config.yaml
num_hidden_layers: 15
hidden_size: 256
num_attention_heads: 8
num_key_value_heads: 8
head_dim: 32
intermediate_size: 1024
vocab_size: 4096
hidden_act: "gelu"
norm: "layernorm"
norm_place: "pre"
norm_eps: 1e-06
positions: "learned"
qk_norm: false
attn_scale: 0.177
bias: "none"
tie_word_embeddings: true
parallel_block: false
init: "normal"
init_std_qkv: 0.0312
init_std_o: 0.0057
init_std_up: 0.0312
init_std_down: 0.0057
optimizer: "soap_variant"
learning_rate: 0.00362
lr_mult_qkv: 0.4
lr_mult_up: 0.899
beta1: 0.95
beta2: 0.95
lr_head: 0.00915
warmup_steps: 200
schedule: "wsd"
decay_fraction: 0.752
decay_shape: "linear"
final_lr_fraction: 0.05
batch_tokens: 131072
max_seq_len: 1024
doc_mask: true
train_tokens: 483500000
max_steps: 3689
dataset: "wikipedia_en"
Each number is 128 + 32 x the weight over its row's rms, rounded and kept within 0 to 255. Layers, rows and columns count from 0. Numbers have three digits each. The size before them is the row's rms in percent of the matrix's.

# layer 3 MLP down (transposed), 1024x256, rms 0.087, rows 766-872, columns 0-63
104:119114145089143124082105088103125110164131116125135115116093133130136195162079142140183126095089092181130083113174150114088137042162145120119130114116098126150161087104078090166141129082092197
100:143146138129114115148142134068097142089138086105123116133057148139091152117138116124110155106139125123084081113074167068075095116133125123142177133083125072148081127103168116131158126126119158
066:125151102115131066107136117167141146146122093095154138091169141175078146135124128091135117106127176041111115184147118104158162142125136141131139137077198125138088066140110114070114156134104099
106:160126157151075059163130077101151100091142119126067113170114166115124172161146140176141176144091075173162127144158117145118115110118107192152061133099129072119163175105140114144158074099073098
073:167077091050167113106120087127169103142107109098103099130105166110115111076125090142121130141123160061099100059121144114103097140081118092120148125100165063164129045140093067098165125125149084
100:052044111130058136121124162175179165156154137110150067166155058147172124147107147141075167112149161085094162113070155091146145168126142168105097175150172119164162122106122135136124132081066142
119:104096149200142124094133108154125135170164130155069133097118137165153122152127108094126120094123135107109064137105111143139158094080135124126129140145119196097153172162122147110100059084109127
097:104132193130155129126106194121112130110150112110176157190128168080125126129164169118164136148113119118136128095162120101124108172109188157171115140135131154153092115130179092075122212149163146
096:114116190125149132137107084104118166150184128091042157196112200154111100154146116093113101135093141223137097086136054112068144094082155154203073105113117190166123126167108086145164182181173129
101:144121089104131047152116161217160090140129110135107165117127173136119111130120128120099136212140061097185145158148112148100103114138056080067109153121124147100093100076187077054195116115132120
087:153058099168106128143153185128158148071076163144089096099081157125184095088196070144107150104083124114128154090128132109114143092153113144166124115132154139116125160061139050146092088102146100
101:129081150161125098159115097100118139149128098138083134130118182127136153049166207157158171099165121143147128143168145169147153150142089147174181147111129104160159183096142102119193109128108117
091:107173071153095129117132100182145152119116161113122111175143166122150181171088185171081120119109104126113090172141114100096097137096151076105116174171144123163167100136131082096151134146124090
102:165087156098103098093137082108205136127179102132151158091094119071181121199094128144135134132088135129151146122158179143072059154148159167142107146161131098134100141164157092073083172124139055
114:116135106110131130150149086177122121140061104150154107116126151196110136113164112149147168087076111093152108136127119152105124120163153069149140172107111161157165124119184174094126090189132142
106:135162176105162120160096125180151139097132163119141155118085144171086203072186124117098161156176153123097172066147133063054108088113122159073147176083163139127122162062122126126154104141125159
106:111101131137140137105160147099101123110123143115081056154147111102163078184141125175076103089104096140163144188192134072143133164113144094165139158118060091188097115089148104077142095155146102
074:112108101113141124115086106166150147193183177162166157144110078164068147105132104160156138171133144134129121109135173154103121104119112144142111189082185146131072131054145102091113136120098140
102:159157135088128155061137080063138132123140125082088087157133100083165138103121175094124109065135129148104147168156095167053105113102138191107150130140133108120157143137129095055128096080099202
128:128169118135125105184141109088139114111141224170101132136079138129110129192134104084149182057104180169142129150157130075120125087113142076171123110109180167158170104086180129100185179153158096
091:149151099071132156143156123162101130131134134127133061162150114091154109056147174128156093164063185142133060170123087135144149083161140099165128159096114128132165097097125132118122102135115137
102:099123118141105117134156143199117119118108120143169117112103091136104132092121121111091143181123109116141055145152117178139093149127160174170149183115171111154142125144128138149142140204149128
110:165145153098128137112162152127170173153125144091121145121119067152137099121164152131081153151145141153131132108145201109172138193091109141127059132117053173148095161146099150057164169107113135
102:109053164113103122127135120156122194146082117088146135126081157196076133159100101146116174122061057129099176147148144166152132155158125190116143097184171108081097169160161205129055078128129118
101:043153094142165129141142180089149119104161079128103119119141082159173108087165159130075190120142168081126134176133090105122147118068132125131112131193135085097087129114090140099153136145094172
104:105115100090117123108093113117099133109128102105173130195142084115175154091068094070106153048171166121159140144133138107171148137086146126142121091131178109168042126081200171130080151178093167
084:147133136060101131123067064106167146114123094178171161152126059112148183169119145120166159082080149120110098146138093151139086127043094128096150130157156094192106134134186136185121101132128099
108:098171166132123102107084160175120133163145095140171045073165079112091166105154097183111041119134141150147191091131140080185152053160116125086151152074076072090107078180104160106105183121133123
116:140077107155142106128145137152119137236143116119092145181141126098117054151138117134125148166130101102140039131101090160164134150111094147148141118129098101125116104091124060114100099103125078
106:088135125142080126088122144042132096187119138169147131068106128195076223167110127117113103114135109074144140079144120176085130105114115124109149147141157142097126099122164157159162162119113136
100:142091191112092082135187076114150140066154081137146107125112117079166204129112159150140121139162122074098102142106136191078153123108130092142105143143119137146154153164136173103218129086116150
089:087131180083154147186066129139095137140168109141130082073121093160098087077114059097153173110136063118160157130090147106103164114133134106134138093081139104134122174082138165104138120154162127
098:162077171130104163107178091093117067105058135118110131126105176130102171147082131127142102084146113100127091148160133117073112152156175150130090120079157128115110132101114083130072070120072099
097:140120118082131131105119171172123160145103165187144164181138156095139139142124142150138116157131056148109177101181132106140150096128103155131073117115056113111142059142110161118121133206144176
102:129130107208138137158056083148127174114091102100136134114088172074126135107093170087116101132133191105093129159132114151142144103101113137133162084130133119110181118137109154080185062122187049
083:120098103110104178106153101107175152109075148154134093086103112165114166146150099106170145113107128146102149074139206080128106133121156113170243080159074109132082152105198190100097113127142133
104:117108153052208136113147143090162163091112148114174137166159167061162133179145101128141114189107184106167072117192051127112096127160121125218142119120119111165092165107144185113068118173124094
095:114120133149193106179104087135131112112146103165119104154146085129133200175077102126144151163110086088166136082091122172109113107103104171062106147126133104176203166150089069126119077098086086
092:066129123076134151144143132183083127182111126089187098105126130170090118185097167174179154117113155146113166154048133156145118131172114175141129075106117161098157095123070111166116105120152185
104:186190143130149149139138143103119190171131115165163114115078107132103109120089170143119116075087101129164122167106108121135112116091162135125098153126152149108149113144170112154156104107173134
088:112110116063111104117146089095083171118097145204154067099149104117126098090098102047125117116158125086164114142170147081144090173050092178096106161134200158102131127117141168140108109132115149
095:178136118152133170083171196174157095113155131147114129112116166169127108091159161118098176120099132154154152171135120165134120133105190132156147090052056144178146094085089138150114074110126117
092:125152065084131083103098112110113117097132138148130144183093132111180133091120157088149131095100169078183132131090120121102151163123153166133128155136113108104133140135111159136165189097109159
112:043180186157112088114110071133117120113139122133145106058115126121098165087116141078174100135168121105119118134109092168122134133102113086115150140103137110096185120145097095169154164139167160
106:194105143096131109086114158108148096188137158143176098188139121156130165106176089072113124139073099144108078160177162094110155127098091132125088139131129172116123090085142129176155104146100139
106:095154112142087164176127132094122154106152152134164107124084091163200099011140120124143136149132128117100096106096145102137151134183113126080138158133131093110125111136047117192110102070102134
109:088110158120163145156103134124114127144133134163127074145084103123094137142157095153157080123095126125179151155133144099077161057123104190133108103101147030157142100084107104134147138080175153
091:106090133120087114137162171144130072145179164133140130153169135185109121127172153128100144139144153097021139052138136150125173144115140152133172164070069129146167160112113038076124135149160149
099:104126120164086127193116186134146165104122186124130172117125122143125137077107125145147144168125143100140121109115107157172128095079110145115138132189095104113134132101131124169130112076119170
090:140140111113114167120097147166102137103150109109201152147155122190113095118093132126091167166120093166103104116117118162144092161180124184144149128061122067092113145166079141101130125148104113
095:069143109093139108087125148089114152123157153116091136079097110123130166142139068103136126082150170158139063098141083113099160110125132172135104109119161150167117185121134138100151065144144138
103:144161100153199168143153111125098107111114106159135155117160132139154196164133099115152123182140131093151138163146158133171122064160148159073093124108145105091110091155102107141137139158128192
095:145169125043154094166125111178092149141123164130084117114080120121160130131128079073072153142184143080136094084103149122196124132111082158061064108136161139104160165128152070128162144101110171
089:126113168115139141109113154129117159117101144138129125133079106137168110137135120154096184116166106101113112157055152185113145125124182097186122108133083097141175153105085111128152140147182061
096:175144146123083151085109160075148134153184142102117127124139069119079156158097128152119155118057126115090064091151143129090169104124167169065119162111088169173096100147148147170145075067143156
098:197117133102097082161074147074125182183122125171098071163161101119139153145169149181146152102048119152177064087192164136170102139169154132140174083099138110121114088139194132161113128173089134
095:081163095155149122145116111088124166167157115151092127079084192122125108164108193143121157135088182130206117107114129148130140155178154189173120130129151110137154147064127167095087067153150126
085:171179096153149100111141113209154113062133125102118134075160135177098149106096131121066139160106091130109124093172130105156099074105156093142139110110139111092093108148141151116103093139143108
124:139117121091108101108128104113114121118094198152121160158110161158116114084206090174080107081124116145105093140114098152130154105111135167096142083122101135099163137075124140142134031156152077
100:150152095148110150199183161159113151128146127107151141150137134191124134198160118113131144126074114147146135123097166096151121144180134114117129125131088123169131069161154185143113123130187109
090:175105129147111099117152075187127155086141190169106091070099130142143125098138116091097139143136140136151117143087126145132199102183066156141213108118176084122171120142099079086145112116146114
087:202090132086223156170123065136114140108079146065129180165177109167178151156050193109156160099140168155131082146146151111119065138153165143098125137118104164098085088141125196141178101130128097
099:093101115156138099061145078114137111165124135108197089197105103120150155200159163143108177105140122102163162160092105136089133075150118197173157107123136181140116133115093123084152145118131098
095:111168159137178116087103160088059118126096156147184070077120182171162148178134116148156154086092141186087159133153093092127101144096142122150067137102136102062081115117124129100144117124175203
098:134200140087110127109125146118104085066121070078125136112155122131188112089138110084151138159108160148110095157134118114073200154119132105101126138134133157063101084147102147105091106169103105
101:177065053139130125111116141165131175092112132093166099099138088127131159134098176131160139088121154113176109152100192108102120110085162093159145087118105098162095081173114110154148111203138088
096:148146082116129170112122124132110189109151151168111055126125092117138067091062138135104177107136110134152143148139145111178131111067085146082138108190110123163136166122180112098135204122150081
086:124144090116147078134113179123096148153108140134149090129128147077053138085083160115150120139077132139083112096160125127091143133086140184102073141124185123137142134092149100143135092179123121
095:166104089095127122093159109196086137173086126153138087108156139101187117136097152116151187041138212104147108103061129095113048070082144149082108087138101105182132158152128121111161155186154100
094:162054100092116114092090103140120079110146150150142111144152114151098128145129167142153117134085150093182137152173151100110101187079140078134143143126155137118141103084107112110094104165168104
091:114116126106102141135120131061137151099130099148183170117160140117076152157139155172131155170190119143148131145081118105165119112129144124142133157055186124107139123121114133099101093139179102
117:153138080085108159077128105123167155118138148095168140135107122161136191142076178140139111088124087078120162115173198089100127121161160126115165118092166058117126117166133133151145098096134154
088:099100116094170055152134133129079165129137097165212052094082131167128193122130131083159078110174127135127162121178152138110151109163095110160144158085094155101147163136117113113091120093164103
108:110127125128096109181097133173123130115103181133112158116145110140117137127140156137175140143135109101124153116123152104124181058099179141135147086086094118174137150124082205111080139082136177
095:177163103083031135122088105084100158102152089123169062114145138129128150170141139134144094086142143166100070099164216105097190153082113070079057121082091148124106061084109179191117169098117151
115:138114108121170123094176201070153181153123110104174101160128104147127048168148058152115127071124108125071148135167059152112144140114087160131156109159163129125190131086145092124142187196106138
098:116151156074136076125162052110152142117152111108174133124124121124135180113133114157191196217140112148099182123088183169074095147189152146118133110062121100102142142136108149135152101069043166
085:152153139135119094106131054115118123133135130133154149117074094142111128132117146123125109159182127133115155115105153147148176154148130158096140119125100093150092181115193143086122110115116128
125:162083158156107107163087129139094123148164143147104057112159155143122116142091131134089190182133102123164108143106090136188088155188115088180113141090101116134128083148105146197164135097114085
107:151054172207099131143128066133134111238104120086186115134108125156137203091128164138144144131148084154172148148079134148132156130108086106109111118118146088155143143090117102142126114077115134
108:149123146129129086149130144149102155133101194117128118147120097153130080120095130108125114180088170124174093149182118162097095070124102140100145150078174102102159133072130114110235110148116140
075:165159086105152149139108083071115163112170138056128149071161171161147130155101110121121156112085128145179146123148063118177176123111123199099099095166086153138153183108146142142120118159139146
114:116141097153124091103154082157152127109144144150094182153148215131127147135142127142126130169179114140133147088174113136140125145098106120116128157070113130111148165081133149129172093126037116
103:148134132167115190116116141134123115119148160112131121118123108133108104170113136091191075176128086048162054085110128137151164117166107134137150176063133116168091054133117133118173131179155152
096:126067085133136123113105118177167158109101145114168147133099087109147066136170183141125104072096116180111119154139117175137167094069135105131147119090075165099147136141137181081084178163101121
088:156085097084163092139112083167187140098134135192097138134155136160123065108132110112094117132103080120101151138118119099135131132135115147128129143168100104171065123150085149100121184082113045
113:151128090161151186124116148154118085131188152121095123143102116129178190119112141195130103133147092120162103101165189196111177140196101122156090146141108102122120089172097088144099158043141128
100:131145126167100147166107105105170152107152141148109104173120163177159172103143131127099123120088107144177114118148086156130159106093135123187102065128187122118099200120114129088154154086113164
093:113184169167080078095185137065127113112106138151098135114154069135144148150121097159164106105074104095141160108062112119170162138082154174159123141110128080166067192181156161133106095132139133
105:119133104102132152140128108163090151190128129105139131165099156127120147127125103134132153120141119106143111158171109147091078133082115182106129098055087112170136140148153090129161161164097064
089:138095083112134083091131145098122140150110110179108155159191078130140164136146039147105215141089109101121106139141111109058121123137182117124064177106144089124118095107161121148108111127078091
094:161095123064146102124162118166107124161114134153139151047095124185111114168114105128199105059183151096149120153106110117149090093087160139109113095135149094155089111109184123160154193112134113
097:120108195076116112161086112105144079135117074098136120133121135156120119143099097061180138107118159089134124082108155103108135162158157185180129153131123065067174127075124084095143197128150099
118:153137137169126160134100174155156121144178129124158183175095169173164150086085148139135109128163086186193146137084145096174132074144066132120124091115074121144159119151102070136173144115122161
091:139155108122103171106144074083121136111156127137124162152112128181179145085096105100104098107094132177109131158109099141109099103095128101192100103144175117217102107120114105133132175105136125
089:132171093101120091146113132188110158154051077139148109134119178144079131170144177132117087138134151106128177109076139105112115149084130153135077104174144181093172102088152147130118148132094130
077:122112171098247064093117071131161122112163089168116087138142124166155111144132125135092069121121189137104099102122149081133113113122107156090175162144166121117158103151136063121139149181125069
097:132125100122141148136156155098119124130157150104134095169164128109146137095137121123138143122122153125130097080161145151073117115072120106103113167154151201147114158109155176107122097157154162
112:123082108184112147106095131081065095173116093164072040106093127094164075130121139148087155088075138198107085160142147167144142110119094100108134068097102121164106139170123102113182129157077105
092:119178160108118095125053134106120115168136147104132103150096151212131125078118131153124168158112125134137136177151144122115189112108111167087102100119123034184179169107106074167088121093100147
078:084110140150075106082101125085112105127152092197136098091079115119134171130141143089088136141102121100110105094106146150152199117114109086103059138149180180128097154118156132112075086180091065
105:113117118160098137121088185144168143184098159197163185103087124168105128138126135121122139156119092147130179115151150131138171139121098138127088140170092192180100162138148133114092154132106124
091:118155087138090119123186077105140183166125135162141084137116163120124100096160165148082157105124111097109136127114119122101176158142106139097113109135120110121083115092171085158131114171107128
124:196149134099104050088142134127127070112113148123096128137174167118127140091130189098163092117147163109114120159124117092121072175113153144138092071137160069091125153172136157101107113127194140
098:130115132117168133085131177100117117097144065117132160085121083110142098099057140126151112127117139129108129057145177122123125195106132165149149131105159116145170138041133143153080165102202157
099:124095111119178114092119142132117113177126126108143137137074114112122173165140123200136239136147129091143101172148118134137130077151127161150170167130141095123096138168127163086065149151123084
079:103107067129121066164124104155145090097131164102194113112192146157135144154140098105121173179161120119186110192121142116205170140159154098191136166142123133140135158112134215153071188153084141
# layer 3 MLP up, 1024x256, rms 0.13, rows 767-873, columns 0-63
104:144196054140125141157102091100129077119171120120104142102137187163095132164106092117144078136141094106124134108113129164102077136202159145150105097135164114131118083122168119090074057086154199
086:103092144154140183124073113112129143102120140144111205097172109129123167168133165166094065144108134099140174139164116156090121134138130127086124126149138167151134112172123156073098144192048099
080:081176139157076146160093114131091220099074066113137106120155101095117091135124134099090089178113092122140101091094108124152167142119132159087056136106117151137114124159129123101117138160145112
089:113097123171116121149119139157183127165111161092100131146134148131056093176100158168107117124175214153096126124157108153127133103173135155075154138181099124116158127044156101122055087092125124
092:178074112036154094113140108118113068107109109183144114196139074074109198080174175104155122124159128113093106137156197162145092186094098123123065155126165133141169063138149106111112158096150112
107:116135162103109124105120164139149128092180131126185133140177213072172115125135121059133106157166182166109136112097155201090138107161111117163085122162197082127146137179127117135130141143103120
104:175124155219120145053139115117125155130171115093126146123139083101081098124132149093097060139167141153093081135141141121137140183144087084127096118111153115154154146121104143129106079156164127
112:139124145142132156129156104182176159153210103113111119198105189157120115131170135114094106129092152173088075142163116114083158148177126102130144092120154159125133142143074093084083142143158130
103:120120141138098102155190195117070141086107161177103143118120184124087123063189104110136099185177154145149081150163080104109150143099108112124128150117133119079069172117137137050107166144138126
099:107133143116070155163131130096119148082137083094142143107144059114127064093092113135105126121143129107158138182128135149049136112098151101104111078183135130126121193128191122123058097140115135
095:098195137103182121082149190112167132176112161170156139096136138172096166102139137095153085155131122023129143100110128105112194097123175107086108134127093081085119128194123158114145159133078143
101:135125137127063125171116081105086114134090157131160163125131182150156155116100171114041191111126138123128199120071067118121080159127130111125148176150132124091097170103131142056148202136118151
110:182093124109136198124136108199119128173118125126138155142215158110068175165099155154102164112112097081173146180136109141133124127049165058089103147114175088113125135174073127137168133166097131
110:132152091072104149128127140138123176122175180124156130110113133197132123052193148115086158093169127178095135142128122109134125171100130126083128109223205147165136158145114108062045157168133151
085:094133125136124200095119128095127087086155133151173078128150140111132107139146131136080133085122176130104099124067125108197121157081124094120170084130147154109073163156136080116175133151102094
110:178148114084115146079132090146095210146181116163134202114100129148068087132128139125118104135092138137148148163147112059053070128105100134108134130134169137118144126238038062117104116116100166
096:164094168164086105150145091123054123117114165079124057149148113119061120128053113118142153115144156121123092089103190113121179086128170157164130170137187154108139100144127114148122136109119112
111:122158154122131149096044105119093086103075129116144064161154091135140169108165133159148148146147174117106154160149096076111194184129149133087130114161081078144111131083133157109096126120158108
110:149175055159149140099103093168145109148104108099105107230152177106109151139098105085154125109067135174148157106113138104097117123171123104143150147148174181114131120079098060088156122112085131
110:144134148210143168151096133095140134151126083073060140062092164174125158082121153100133103061175138089110188135089169127103166198162083149118089198100172122089149137154181144141153148107105164
112:149126157182091097122071076185065122113176180147106110104121100093122147075062152126095138185175137062150101110096149123108145115161136091127120158135171109097149161162155107186080161141177153
101:065179139108158151147113144121138144159128095099097134175136177146185100118122165134097069135081114124073133173067075158127130155138113094150109073142115150171119163135121159099128182131149133
088:102168181096164136136113110088140115134156139135115093136146113074100113162115181147133150143132059156116052127133141172106113122161120115152159134144137126145114127137079132113150128147180150
098:138145086100096080139128097106200168079089132147131136180151154115069186172115103115171086128173135132135106084165137182118150170159188154121186113159108131138136112136127115097167067139150059
113:116159135092146176109095156140133171148102091142144153106099098152135125112085126164126126175166161173103145138112144154117122154135139108173204102131139116171123102113080179107128157101197098
102:125144066123123116182106144169139158118166121155173170099130178194127149167150138105105057127125151107126173177100119153124126134097172093101084163154067082125113142156106115191108129096125090
115:146163169203155111107171141128106118130072123119187206135104071128134147125109138149128164108103142180128170102099131160113102139114116098134112099082098134089159084149109157130088101127128143
097:060176078131112157093144134121086122160151101158101138083119156130145122139138132129187100197131156158095116096198134121116116148158158082184147124188165081081168135105094177152141115105137096
099:136161100171118188125148126135106119199066081172111173123162155132095218098134130105106129143082177160137117107157137108114130061129147134150131122097102126132108147135112077134085130066121157
112:136121125125185132065159165141200061112130077175162124137074097112108175113168073096182097117103091082118122148097165120151135135197122136144102069100144137142059118126133117167176165161160156
078:143155118129198178085189050107126165109145149206100112102119188093118136128154111111080084139124182107132155112194132027144115151171154145139126148100089109110132140107089111129169095102130161
102:143135147161067130156164136117168169152106101123155145154122134142170130121123095051119139131127133188127124103116149161116148136117109127137123109126115149098139149181162134142054101088180116
110:107111173156121162084121119122105148133159153131125158103136157093143127060159132064129101131131121124172121144121144085169106131176162144158103136140096151160184066150102129061135177129124143
102:097176108086171093161143105140144148121155106085115127192149166130108101123178093164113101167112116145068127075135179128121145119139058081160092153120117129127079197159168126081117119139161069
090:137110185139119098105106107190109060150141173121198149120204158119052106134150165194153136151150128086124150170199118122118127159171156174133136164145206127107125096151134091162136147081186132
107:115156127154114137094092059197120077144152158102137143124101095130138196067158124109106091082121163210108136178130128210092145187146133145148103142131116098164085140109089153041085110099137075
102:113115080121124144160216162066143158078105132115212141132158110169129081151139114144170115150109146121156097093092155144072122124196117098169158124181112125108139084130083199122133190152098098
094:111119167146148131116086138119125148162134142196129104132149099116116108202092081103156171126140187120162131140135130145149123124131120120147121021147137113167109099144159160130083129124105093
111:124090151127186152114120101108099100077110120124116191100136111108157134134110104131116132040171116166177131140076099130144146130115129100135118112092099144101126127147110078078091141094124083
079:114176121119232177130156093130088095117073099125082194189140165114046098115105060163132112130063129125103144112153134069161148103178149151142115122121136114134109156121094144131130123132140123
096:122111139135193085101111078145137171073171072146117135129104157100163090068166140154131107129167115170118099151137115096089099158182124175125102100145104107083122178169090105119105134127124152
091:184126170138106130180113130139145149094172135112136133121069199082139130089132077145166133115118109111052191160115152110107098142150113141088157161052120147086123133136072108105136107096124130
108:096168137184144095129109133141131124092135112066136156135105136156041146103143064142134086123178108152121079091064140161087119145150121117120106119159158093096127124087145114121123115153203116
098:148126158093079140166078115160146188178122154153145167151153152145076146090163101117105111188123134172104152157078146157112093161126156121120101140141103092143135141064132090103100155114173139
093:190133115123160101145107157160153112174159119090104137121067099090078110115126106111154189126101099151173092131133142144089144180137139068095161041156141127190162175106139149133072154133189103
107:093147135120166075113111051159142127115183156110121190095084161091143128140151106172125184091094123152104166148108153088151142092147124162117125095193135115132127152130085117087148134153109112
105:105123173107155131168178090152167134131118073146145117073105116119155088181068185189126139132106074128116112117139129102136116176090200080170159111143192153161097077178130097155107162180134138
074:101086186161077152157174079111136186030131084106137169133144106097201050160129106104115130120062173151175177154102089128134141146146148114157124128113144206118114097093183146104167101106099094
107:074103116168096155103085102142106157107119100137145117154153159133198186134158103124107161164123119140160166115166071116163099093087116066181138130111116184120134150192197075120119119140187095
095:103165067155133156083161139158126171052121121117101127137073168126121114074145071122176065176148099149156153090174096131135113134122164121110125089105126142145160157135089133095168173167106110
098:112164180144172111050120119138148104168146071124084142108172156079107097072142145075101122149166175165109145148139175110178098135136101132093168162138093175122108129127080146171101127123118143
099:144145143105153133159146120085163146090142095167134093132146098094144111105082155122117138103136243066138150154128118096152120128109085122136100146098129130157118158128070108164133101186037131
084:119177127083068131209162131154168035110138160132145084151203178128107129124107156135094105079096086126156098148118062139156168112115186165144172090166128138178131113102169088133161115136131108
100:187117102195123116136124111118135144167203158141092157140158141129129137119134139127113155123160136098056150145127080121111104124098129131085108146146124113134095103187132154168081121101144113
100:115101129121049159079146142130139123126164135126151125171085116162084070117191081138106096170160125106090203118087161166120141122089133104120100145175116080151097053110181135161099155110107110
112:119115191096181077203114090120107151119157106116122143140082123115148103113071125154094205138120086114084132122207114094161161094073122166103144101139133134104051093126134074097084148105133128
088:114119170149114215122087137101147149176109172086095132115107121125150138110151140141111113156104141136148115103167089118109157093134152125145144104145157106151117144167122156142115147152089068
106:054165141106116163133088163078158125120126163120088128112141141113087093115183116079134172077153105111156131107221142156064139192175137142177114096178112079090112119196124132134086108080130167
091:133104135143050115151126066132126180148102127057169132167098089096137152029093154107156127083110140165072153155087115134188109124156116170131149139143155093163114096109142148083146113118109149
099:107150141171092135105135191148142132170154111110142137155037147193107125071154108153155176131147112150114078121183091115090142100122129013092125089131122116173182147115169127121139075158140136
095:107138090130131150068147060193133096165127121144158162139109134160079132140176106100121110167148108095086072138120106156126132214127161144121133139164132175182142139213120181158126135142075146
097:082183085121148153124140130060117102127178097131122180115161166112129153133137140107135118176129108118142179165166118154063145171130144134114141107160113138100070114106141130046166101139076120
096:148107176198141147135127120150108136089100140168111146149143183129052096141139096131060075090115156135074144195105051083191086138135146118129053117105125096141082093152107169117132120104158122
108:233195163196130164131091118116152158186135112108114183118096127096165117112157139133101144083150192129116121184131044115121079114116117107095142141129095135124125129150116098124104087145151110
096:161111138119223104075125085141098106110149124092136171089155136103175140140128149148132129143201115127121170167099202069088109127141080133110110110103181129155122094144114094156096144135125168
092:115165151091146121198145085120080164046090143115141123138112144129196105134164193143115152135132150180127109131105131143070166114127198131130101102107111183148111114144153102109102157177128099
094:105105120106105079152124109087123131113121115102169163123119190115096116082060110102204100082044093085090116122101112113115182137107133041144117144185148052156129149115101134071167171184172138
100:121121120157138105182149115195125101122113094103134094098088146115113123078131160095135070139136099184125128118118168195117161096114103129124137123126168129173130076163090096112132185183173140
111:098181084097131127137093089128123134100152163129093111137101167197061162118116102105144112152081067049135125168133069111126111167155159127070141067146095127172171133165128139097192098142108114
096:112095145171152114168153104123093148118155084094115105123120140100155128136127131140106133133091081074103093153147106167164108082107097149139208169148152111106151145164185137128104117047113123
114:160148122170075163099176127142154142160099100128100049135145166132173102153079075080133116133055111159152147134142136136128194165120080019087113137112089166128119131090130043141102108081141122
091:079090125100125119154108072109122130167158130151170141105106140114154116100116151109135156190128135099156089159143153101032136139155177093141027135146117071146102154137144108112145137082087149
102:117147152122114168117130175140123179134148113127086145135127083130097165104113094174162089090066143099139109108134110125128124141128090120172153091116173172066143158053083088111150152145134080
096:133111135115181114167197142142098105152158104094151114130064132120179116135105133135065120067157175149117180171063123167160109108135134160117162166170109123160139154078161113110104126094145137
103:144041123113197112124116126162111116136114101098183164092152101178115117055116095160133091145170108145138122085177145095155159101106145115109122166144102184130096161139087129131105144133075163
113:102111062159107105157079180105098071032126102050126137090150105164084150098108120136167126091106137189117126194169192144108180054154129126121125075200056103160109106098091161135178175095112143
096:148170144204170145180083108125081141173114179082123073061143174064152088174118189153118156150094125155102146136157114132140110119132153091054145114069043065137154119088086120126084074170154157
099:143084137120111149117125147125153082093169103137108117074179189073087132124143148094112121180128136172111161151117098163134099105088093110193143170077131145221169149157126162109135149150122162
102:094116081187131144108138116109140122101080130173171146134129127151133198119112138095192141134121140193136116102122132121113078146105136098119113180179101185155133093131166108123143162062159144
094:121171105095107116123122114177150161129110140129129077123123086182149142085079130151101114139168133115177140103134159099174169085155126107148140102172121122122087204134139124154094114146151148
075:154116159127098119140156106137170087179142133121100185198124137109118161130169195125157146173112196095173115127119170141105126110172133143126139110126121138136102096103118129160156181151077080
091:098093147153139138162131176119157159158136121131155202160087104160106127021166175122128124123105084140092144186135089161134091105164163106077177094116119151117125156145152123153047135129154173
107:145160164144145139099110113164121139096149122107168117149166170126141077165103065107102121149085111108091092054089138138087202133090173070142139106154180133152166102160136124140137120161086123
099:128105139148146145076105138115102194102074079148098161147129167106137105114155130121093155180103141149092115155131079148139119131161118052145196143167122118064217184111131085078123123135157152
089:123082150135123081135058077073116163181105195132136142111152147196092077166123146103132063110125069109110108151131127082107140113137117140167112125120142089183133154131172105117114121162093140
123:166112099144129147132125092155105128103109113181092120133141116170123147113107095134119131148132100184158147136155150111105139112125112069114120109084115199128109127081120027171103162099101126
112:150059168153141133136104117073115104077156174156168126118084139158143072131097162118122125116129110073111161104156137137130176172142131114154167124173124150138128132114125134111182134105070149
099:097157110141108125148128136184166102131165136157110161157117076097166097139187124135136098184147089143127154150102129135114146183159140109114165142143137079146118116067121140195110113140094092
108:157173121130164100153165186109106116139130124161144195165121083124058097067116128145105124183134167083099176100147158102185143128118091138078096147160106149204137089100089113116117143164123109
100:103108145118155146078134070132088168144101127082159094120153106139080126128148119137169079186148154139093174136115110177139116123154068060090178067136127077051145102121096135125120116114141075
104:169156212119157139116149101179133104158198102147138073142117129116120095100144132092108091194073113157120061054117177122187053093124117171098101100171116151099138114094106122151088138161123150
097:079130114145136115151139113148130167121143106123150088146097120109119088097148088103152141172113192083067178138101176162126152156132137119080142111133169160139110078126154178107074173193066076
113:142133116124090129144158098112137129103087159119161120118136076118122164086173079132130168081143145160109108162155132206153119158158183104163111130131086120080119089091158147129112167158175181
100:096132109070133155109140145160150082170146141136073141112114098112087203121134133091105116168126137089106164182125165167109201151132133143097092108102085179123131205116097116107142141160107102
090:098099195142129142138138127129096034137095124114143100132082160084104156122066113137124066107157237109165123063109109127131139110111134099097105123132159142087115104177162124121158101173086187
102:135131131133153130157176161126241139109189152120105137079100163171192140137089104095122117126068097172111111116141138130114136060128093055185088121124141146129110131096120088163126110148112098
090:108089163102138148115099137153170127121233203098137188120148095106114187073139069132116063166180129142146145121151147115100121106156144144124117110119082137151138117141171136068085149111169114
111:155155137133133165143130111111107129103133102123040173148151104114181109112120107131161139173149138136144108098118160153114124223171128109115149188087143155123114140122136140130158102154163195
090:150090124164096130165119151117167137131062111172099129129147127163135132110128176139092137155150166116085106123146160093106102162141129148102081112184120128141096105124129187144151125111142047
092:102171111141127126133085166138115078134150121129075164129160116111153157148154091087073120158118139123058109158149193163108105148213098085117063128119144097158154116076124108089092187149088098
081:123147158193095143145113128173120106122119157106157150106128102196107126115126168096094117130133128130152139123121181146149107140125145182096117125121085092194116115169124115091114140069184101
106:148130103131144136148118115096066143106186104122107132138099134118116126154162055125096163142127116142137067073109107114116120139162169073173118113049131107105068159130159102119111176159091108
084:120097096135114136129111157157167083104153113117120153117123158133103103152117097095187105140094073111174100170122126130092108102162152124101174105062140044150183097146122105120079126118113093
099:137132173077162164158124108205121163114133092150151127116123154149103131085121067082164089141120163083136089105040105166100147154125117084106111099181167135054146122140163138135134171102177099
102:131105060137087137171181098105109138140137116164053116114144074101158146160157079136085112129111143088112117097184091109117176141086143151123114099092167122102068185128094137104107144108103065
090:137123162171122141124217110131119116112143074093157140126121115079109145104137094143125081137140112073096175132099104146121108122085163084129111170173091123161144153158142151153171089128062142
102:137118208122087217173055155098183122119076152125181138126143136110130058058117056101188134114095129115120152123111129147173126184158111152118078094160109127141082211164074129124106123136098161